Part of a small language model's weights.
Architecture: rotary positions, some layers without positions, some layers without attention, value embeddings.
Each number is 128 + 32 x the weight over the matrix's rms, rounded and kept within 0 to 255. Layers, rows and columns count from 0. Numbers have three digits each.

# down: layer 8 MLP down (transposed), 1536x384, rms 0.0414, rows 354-370, columns 192-383
# up: layer 8 MLP up, 1536x384, rms 0.0458, rows 355-370, columns 192-383
down354:115134125112150134163176179107127146072103148128127156106129203100144166136123130155138139120164121163160159158139113150096130096149136128122163167145146133112115128123134087113112176117143123106140099138145098098156177149129099128157129139142151189117110115131117135084140086151136134145159151111095119107120154081135152171120161146121177068101140190135081139147084113133135127072102114131150174113146149173128119071078139072137105169113160083188155100133128100126145111107126107135187127120102096096086177100140078128154130058096106152107203112103053090099128184141125133122
up355:127088186182118076117134106186179093141138177132129169124199142131090154152157175145130181149108127129107138149105132119061129172135182153077132047179092100123157131089158120146104156098173081113169096156112162105157184166120166088109092180180118130127166092082111123169094126089133141133152171166145127103138159178127129162162184143095135118134096132102135123194153114118177129109076118155121131081152078190126125134091146097109126108099136144145129196127072123101143134086189081119131115169068151157119155133147144166118180090152099124131155156143150076148141156082090158104
down355:171150151161109103140163135103170111149133160154159149170154164168126107131115134170122109104116126164135094133142150101136133124107144167205103132090144155079161186117072113126083093177123148093080168121105134147108136045125164183169132149117094162111100146182133132104184203127124147150141129136085099155126189177127123080130100104116124115098117128139121116174088093156109114130134128098143165136123090142112089149119131170109140110178132096123129186114129123044175145142132130150124139140145153153156083114145144121111108148189106113075148191137155124113071144170177125139
up356:145145094137122096137162127144138160138155137179066124070054141132162087186091170141069181076118144169090146157109119080155132065149134162134134104126115142153116130065084127152099137093147108102140130142111163123094131121117121142133096122211118159133147126153135192057123173123125050159199078071095119167120118154120106148104090102131165164118086187172121158163152149093099079160118082141139148169116092155169142103081110142084120108125103152084148070106163139160143136164062092144138112121178143186119122111162179114105090091153127158073132126130106158132100173064101128152
down356:155165114120119125118107150090091157176144148098086123128062078131107051158125145112122181150125121138045126144166089143136146148149122143143153111146131112188124150129129148130166149135109170114167125108115124134157187113131119126135115099141146150089165040105153129139151112137143181169098107083096053103121134155114100032180107145117087148126166121150155126085116141079124086133123113129091167150070119097186125101155151205113214110151093079162181107146124140099121156152110103097116112168140132126173120130110117123105122118063203105136178143120165124127138166151070189075
up357:125100139113110138140153120179130167140093176128122109081086115084061113105086092122102184128157213117122051176095113114169162105132109163148155122131154049118125102140057124146192158154117108179128140151151115168151128163137125131149125094126101134134121132145173166151145190146127169190142187101098098154094098081135103154108107136185143105150101132129117118155144152062109145169148111122102127118140107173137116137122167090088108128150091161132096070102127112169136121115116134179168129052132135123100099133141151148139163132179127140141118187144136098088106210024120156147
down357:147105140132136119128142222180128105088111142164147139173175124148134116149119097135127070110128163090119079137145145098197148123163127155154163145119151142056083164137115172139141107136121099155148118117138118130124138095138108152135074142106125134134088166143124075090110130115111161117147159108113088071090150161111145200104130125135147104101084109145189147162117131116139185166092148101074114145180071132125103141146161148085099135114148115128110123135176104145085164115145104119165177130113135077114110144164146121124132094150141110128127130073081123152185155118167083165
up358:094080126202078098101136121140152136129159096204089145119143154087168126163091134120079147173127133074145106163097122142142132130112103125131107133185116108107155146207130080132138118170132110078095181135157138146108088165138091160184184124114081196089179124101160123111119098087121117133130105126156120139151105132175134107128165078141153068084130104117141106147123123118081142131127155091132122142107118096128106129122162084082103134128139099197116126132135135179167152103097147145127128134191109165101142222128151109163183127095099142137076174131131076137095133196131059130
down358:151148117113118066134153164137156095119174128133115110079148125065112177171133173127090174022184099046172103080130098137057179122137145158125181133182110090172151157158125136154147136115127112151119127103094099143158117146126106093085138185088174132125178095167166119117122102115155159136102134146056096127132167172092115089151097144141156154092164082128142141113160138182165145095193152147163117092162130078165096108098150091151085150083090140111102127149092138151095126132163166081113170133080093123125141178140169185123131132097144139144122112098190128116128108106159107123
up359:096099177106123094131100109099126174165095163076166092134153133155121107116133121157128060127123130107097102092163146109136137101166113146076102140159107130109112202159144153144103137143127118150130099152145145166131153154133121117135138120164133080119129108151121153136143113085120132137098146099079132181117120134105136106148111096070157134111044117135129141069118128152126100165120097138132124090100106103143155142141177144111111107137140139117124137135124152103151128139105192132126145110142088135175171154159120074145138139115119099129157156156117111159140137136129127166
down359:148167069125140162113129196103126113112108068182122105135150152115162099118128168095118134112154152157178151150115118114103101176124118138167113096079131130141133075120144082125120121118145132133124134123095123171119121128149086141146138177137153152130145095121161138141120102096129115107116115149163116137119152136129115113117159180136070148081181135124123137149101121122107138115131149143148171185147132155094112139118108136169095067146114161137093168137146117099077105117133139170133091141146124112109088144113111138114118124121145105108097091172161117138140160122128146088
up360:123089143078160168130105100126146144089137162123164158104125154154096108140171157137164120099167147125105158108172044097095159096099106115087143110155120118195111133105089119141116129142115165162187065127123085170153116145059080166162067120101108109110162096087121156130146111133156116166114177082124130116143147007109153135118101116186091179163043117069135210146165116081191176131158113158098144170092097142114116108137096141106113099059108146116180114129075129136128088103122109183112086134102136074113157059138115136133111136140078163161128125062200104146159167101138124155
down360:188093012123154155110159146106139126090074233124148139097168153139134110198188112160158173158085122151162145058125125127072100113126158104123081133094177153146123140130139059151133116131116157128145174128086171126137067184165076151116064098129130147116087125161094137161153134168211127132200153108107132137095129102146139142164142141130128125089101139096093116138170118124125146106095152152085141118148140095164094140110153146098148135150181047119163092140135083130206128064158089095152143120099143074115135125155107151101147172116166150160157119052103124130160091157089159118
up361:121140154131140120141121108131141110110126144128118155107145141095064178149163148102161150113113148130168106112142077130109099089158112130060115224115136153085200089113073123086132130137166133105133107140118159128106189138074100144144147123189128118129106151098139158134118191134150115113125085068147125079078160145156110126140157209137129103105138121120148164083149148152164149144152168084101121113134124115077111092162079089074139121094084118160102140189141106109160189087107091126163146134141144124144140091110110131130157084107099155145125158105132166088187127134210114158
down361:085101075109087174146150059093062104179098076103098170155062156162115078131089131155117082122166151081150081137132141120140129117158115169117115133108112151184110135125175148174086158137159109156121135098153117181137151135121143116109133151089162104184119138190140122178139098140255132150112086173126135131162154140138105095066112113131108147149128141088133096127071114111110117128109148158102114077189078127143118147201125071170142091148104201123127087140139119133099087146137144150138090150155086121085098132111137169116123093138140120116138118128128115146144128166139086101
up362:107124204145119159133104136171145144147112112119084136143164074167083151028143145096108127123108121178131106167125161104111146107089198136133093059099096114088137186098099128122184094182143113079128126135134087135137159203181098078176107120117101083046178159138099160144164119100125091171154146164153143061173152118107150202083114114158202138130086097099182199116148120110107155140143152153134101147096121111165168119064184117134119108124165136147080193153120163120117092158127155160115111129142130106058094105155092134069154068160171124131205138107119145149063150139118192129
down362:146107079103138136159127159112147125137115146171131069076117112103166164124184151160076096143186080083188205087139089151139080125143085165122102107137163106152121155161163225136113115083149112145105116089143117106069097150158145153178076082180070132071127112135133087148097069171113172137148147115170145110123119079136144119173174104064106139110137118132070130059161135137158122135105192082117118127131161133088116147106106168113066145118133126120077160126065173137167100105157117128128096099107106089137093111157127107066112116142052138153113144151140168134133095120090171165
up363:136078111166116175078123121142100078108114136144099141122108151108112147109130126150106163116126136102147191108187143104143104089073127143091132133154176129114159121109078136041067152052146165095095145116117119177127126151111138133074086161144069158118124110146152133125103096176104061121145185173137149117175082100147154129128148124080146139129082180140125123158157151192148111121101179158165147201172095115102071152114170137166079128166135118116150070154192160114208147130117106158118123123113161141155087127122135098132114125131138146145149080120082134147080114173136175096
down363:180133153102188085180133160142123094157115153135103208152123124171151140121111146091185167150072096146135184139135165188110113126159156192172098095141096146115098087102156109078172144157126130145150176035110152125139142123110097155165122146153135143160172139133171121127138121112147140146113098130122124172214182146117103127083140108142111115130119111166160119080138102141090058081108106153127150112137111117127117154153095156117188144144125106112122168174129115178105130113108134153133111158151117133178099172127148154128141133156117109078159152156133142129171115146136073100
up364:110128182177109149118144121151123140100065118149071105136100104082100150115181116111095185123100160140170101148097153098143140095092078117138183135099146084051168170113082122166125167150178185098142069163162128096150218141118150126091088141117166115117205162170138184133151115135085120138105114123114132109160155132174108107136174122143141079142172172108090138105130145099137160106116086171139084149087120187118106167132082153031086147190132186120128175115110101188092080117129160113113112166106173120148147159182119096136132062155124164129100175165085050124089138133123121188
down364:080110154143144181114073229099144143126091152177119084108119133152145137046119126124112192156125135137103119123156084124090106114128135121099109135150139114076138080102201175105110075104118131111141123115173087131170144121166097102145158086113079048138114166134120159209116138113111160149112085147145138103124136146112119145120185147126134113160112116124154169163149127126109193163159124124198089116108163139110139069160160155114096188146085198125086123176094133127134132137113168152165113078113106124154074108159129042097127147142135173138076134137189178152145112175137111064
up365:133146181070129105140127104144123180117135161131150125101070161084156106142123149138143192108129197084157204153072106094222151058151157148157114112114086100152149112112144154127136105134075148123130081121142160071097124086143160145092096151116081156079109164105126107099132127102115102181192096104134100158124101111170111083118077160147124061142101102133149061116169137156142129121136109116191135149130107136127088113120117124119130107121092187165140027107089137161105111087079079114122104179137174180110015157153163136116122079126167129071127153097160070120139166144142148169
down365:193153146082139195054175134092146128113103044158108083136113103130131188092057128162116151154187246164158208144119130132179081130133112161165156124153113099124113141161176137121141057115126155117099108138113185149112081169080147117157091144139065185098148116177162141150148158153105155179070086086138094157121177114131147131074240163101131176150126118121090112079104099105155156077112153166152149159138135110138079201174107076094121125115112074134135162129191138107144124106154129123157096106172126184099108126161061109103130095186087171103094089129062115125131110133138181121
up366:134142102132162078184122131111150146131135195116187133103196168124146092144100140149078099128096125108141197042133115107140130110146141107109177136152150154100117152106127113103102136166161096125114096089211100154099123062084098098114078141174102136087116075160101136116091153086133094182143136153102088153120115113187070149095122166166120096155122139106109101070122118122138117101143096122109152128125082166142097152128130159163100073113115096108144096121141139161194076105141122116094117126134095188131083127171123106144129069131116097085100194085161107119099158087138185113
down366:199142120162125127137080164086141124027172116161062108115113174182119131072159216124172157106160149130135130101101139071112112141169112075148102105175116160180048211110150114138114126138159064116131167103200111128132145152071104168125122104113115158155086119115122157154126097125178127135143123101114155079159112153162151113125169159165127137153179162134109127156144081128062199149160173101142180100097165165110139149098143122225123097149173135147113091122133118145141108137087124141157132094137114152151132138109096112153135128134167123157166117125108138085032109142070151134
up367:106174161128142104175123125153117146137143141139099092088163116102127180159120134154149147101133139105131146153130139130128157123141134178114113087121145156061147134138125157122166128119166145097099085166130138207174107110110120185084113113125114100109162134113095142121180176204145144134116133200109115143093134137111119115111223105121201144122045180110110089123130181177154079164136124149077143095125110165163112107144100107195117105065153164121202160096198069132093133138127078123125091176132133130168161164148181145069150118137101137076165124148068051078132112114105145139
down367:121165142119100098137115182121120143095165129117102163098092137153128166169155107145160108161178086119171186134154124176133151096162172127154087133114110095169119147114150112109100101146160137123136160118102158154132162031121100167189114188116138152152107124107151100134135148139180151128079118170114125101144141116073146179133101163127076153052163109163144131136146197140135136066070134168106180111105139102176113117090168146102164086065157136099157108194104131128111113067135167144112171163145116132149161134105099130113126118108127151170123092098137177210090178179162132113
up368:113135117155135132178119118108148109115155122140099132088168127111134128145103145076052134148092112132076084193109131110174108119141120104122101088049140087139117094087103154144154109181154143066147113160154134163113097140126101122183128112168084145084141111090187088088068121110089096185160090102150152130146126158094097115144123060245138131173104150118104146136053178101112117101174169208092051090094124196124140118082142095090161122114185119189073092183157140138128129117021149131176122121196116121084150123160141153179126088154062081085153173065102091141150092124095158166
down368:188088178100142122159150067104141126165131140117113092118130128139128047143121136094095145201120122096136139081143188148136135140106167105107071165174106120165117139085135110104151135117113135125132164134126212145136168109103162150159108201087098161176125082098126135164146115136118141124126130192142167135123141187126152160176109108112093158054107157092171090129128137099127192089147174106079139150129099125120099107165129145112116082136103088112103107156100102144094177116166155093175142151094099077107139126145132104108111183153132114110182073078157123164118140083129186115
up369:149090088096129134137170102152117125116077098130125107159159092155129156099154166159092128101097179116146096134158160088170072089157096090173165174156108037106096136159077146158136123126190196100129105135191092114120121166134057127143122153167118192099149163156141126155092157165061168154102126136143119094142080119196140132102068135100136141074106153152192121178128101088091137149151143189174115166145162127131080103145066172091164137163138122100103117129160126142125150120112145115066157195185100114123163135130128169172161048171113102130103110122118115193102084059181155144
down369:162147118097145130095152163146085127133101163098094122159097154127159167152166152194212138155171134187115110137210073138122125116127121163130164122118123143137162093131160151149064167165101147095141148090127197169103093177126126129135098121134126178187082107212107182070132197150092129141176102109098149150156139152116126174143109127171091088131061177087120114191169085182118131104130164092136119116136137190154208113117117127143115142157142040106120130146091098165132125100138095154152153138088122134160176090116118129141129102124085138088144107144065108129153121094087072141
up370:129071120174145141082131110146164161175167137119105111143158063068102161100114127122106104083121127191174064128114098090130095125131089151139171064148164152129102161163106109088173104076130080100148140173104112104121075141197126216130157065091100118131173150111135102102151079066064140088147164109121134112138104107127122116112082175095203156151080127114151099119107091120105121138098111157169108114186131105104146173161131151124127145153160129124091162083113087124134122111074117202115110136134112123159113144122113132136149161165130117150174164067049121119065111111130089160
down370:157137157156176106134149173099136097112158137101178120135153099179159118101151152067072222124134126159129156133174085082174127079131127167197158104116139135204169123097090106078158110130139157119125118107094083102190100106172149106110123149091162111113137125094122199116165146055151065080101155134176094143060174184159094119132132130142129154083099144168142135152143190191084088175037108154160095180089080148150118139161144130161097096119139137117184145136108085133150168088115101102119128095138060138159134134112176120136188141145167087123153064106166086127159113077115109133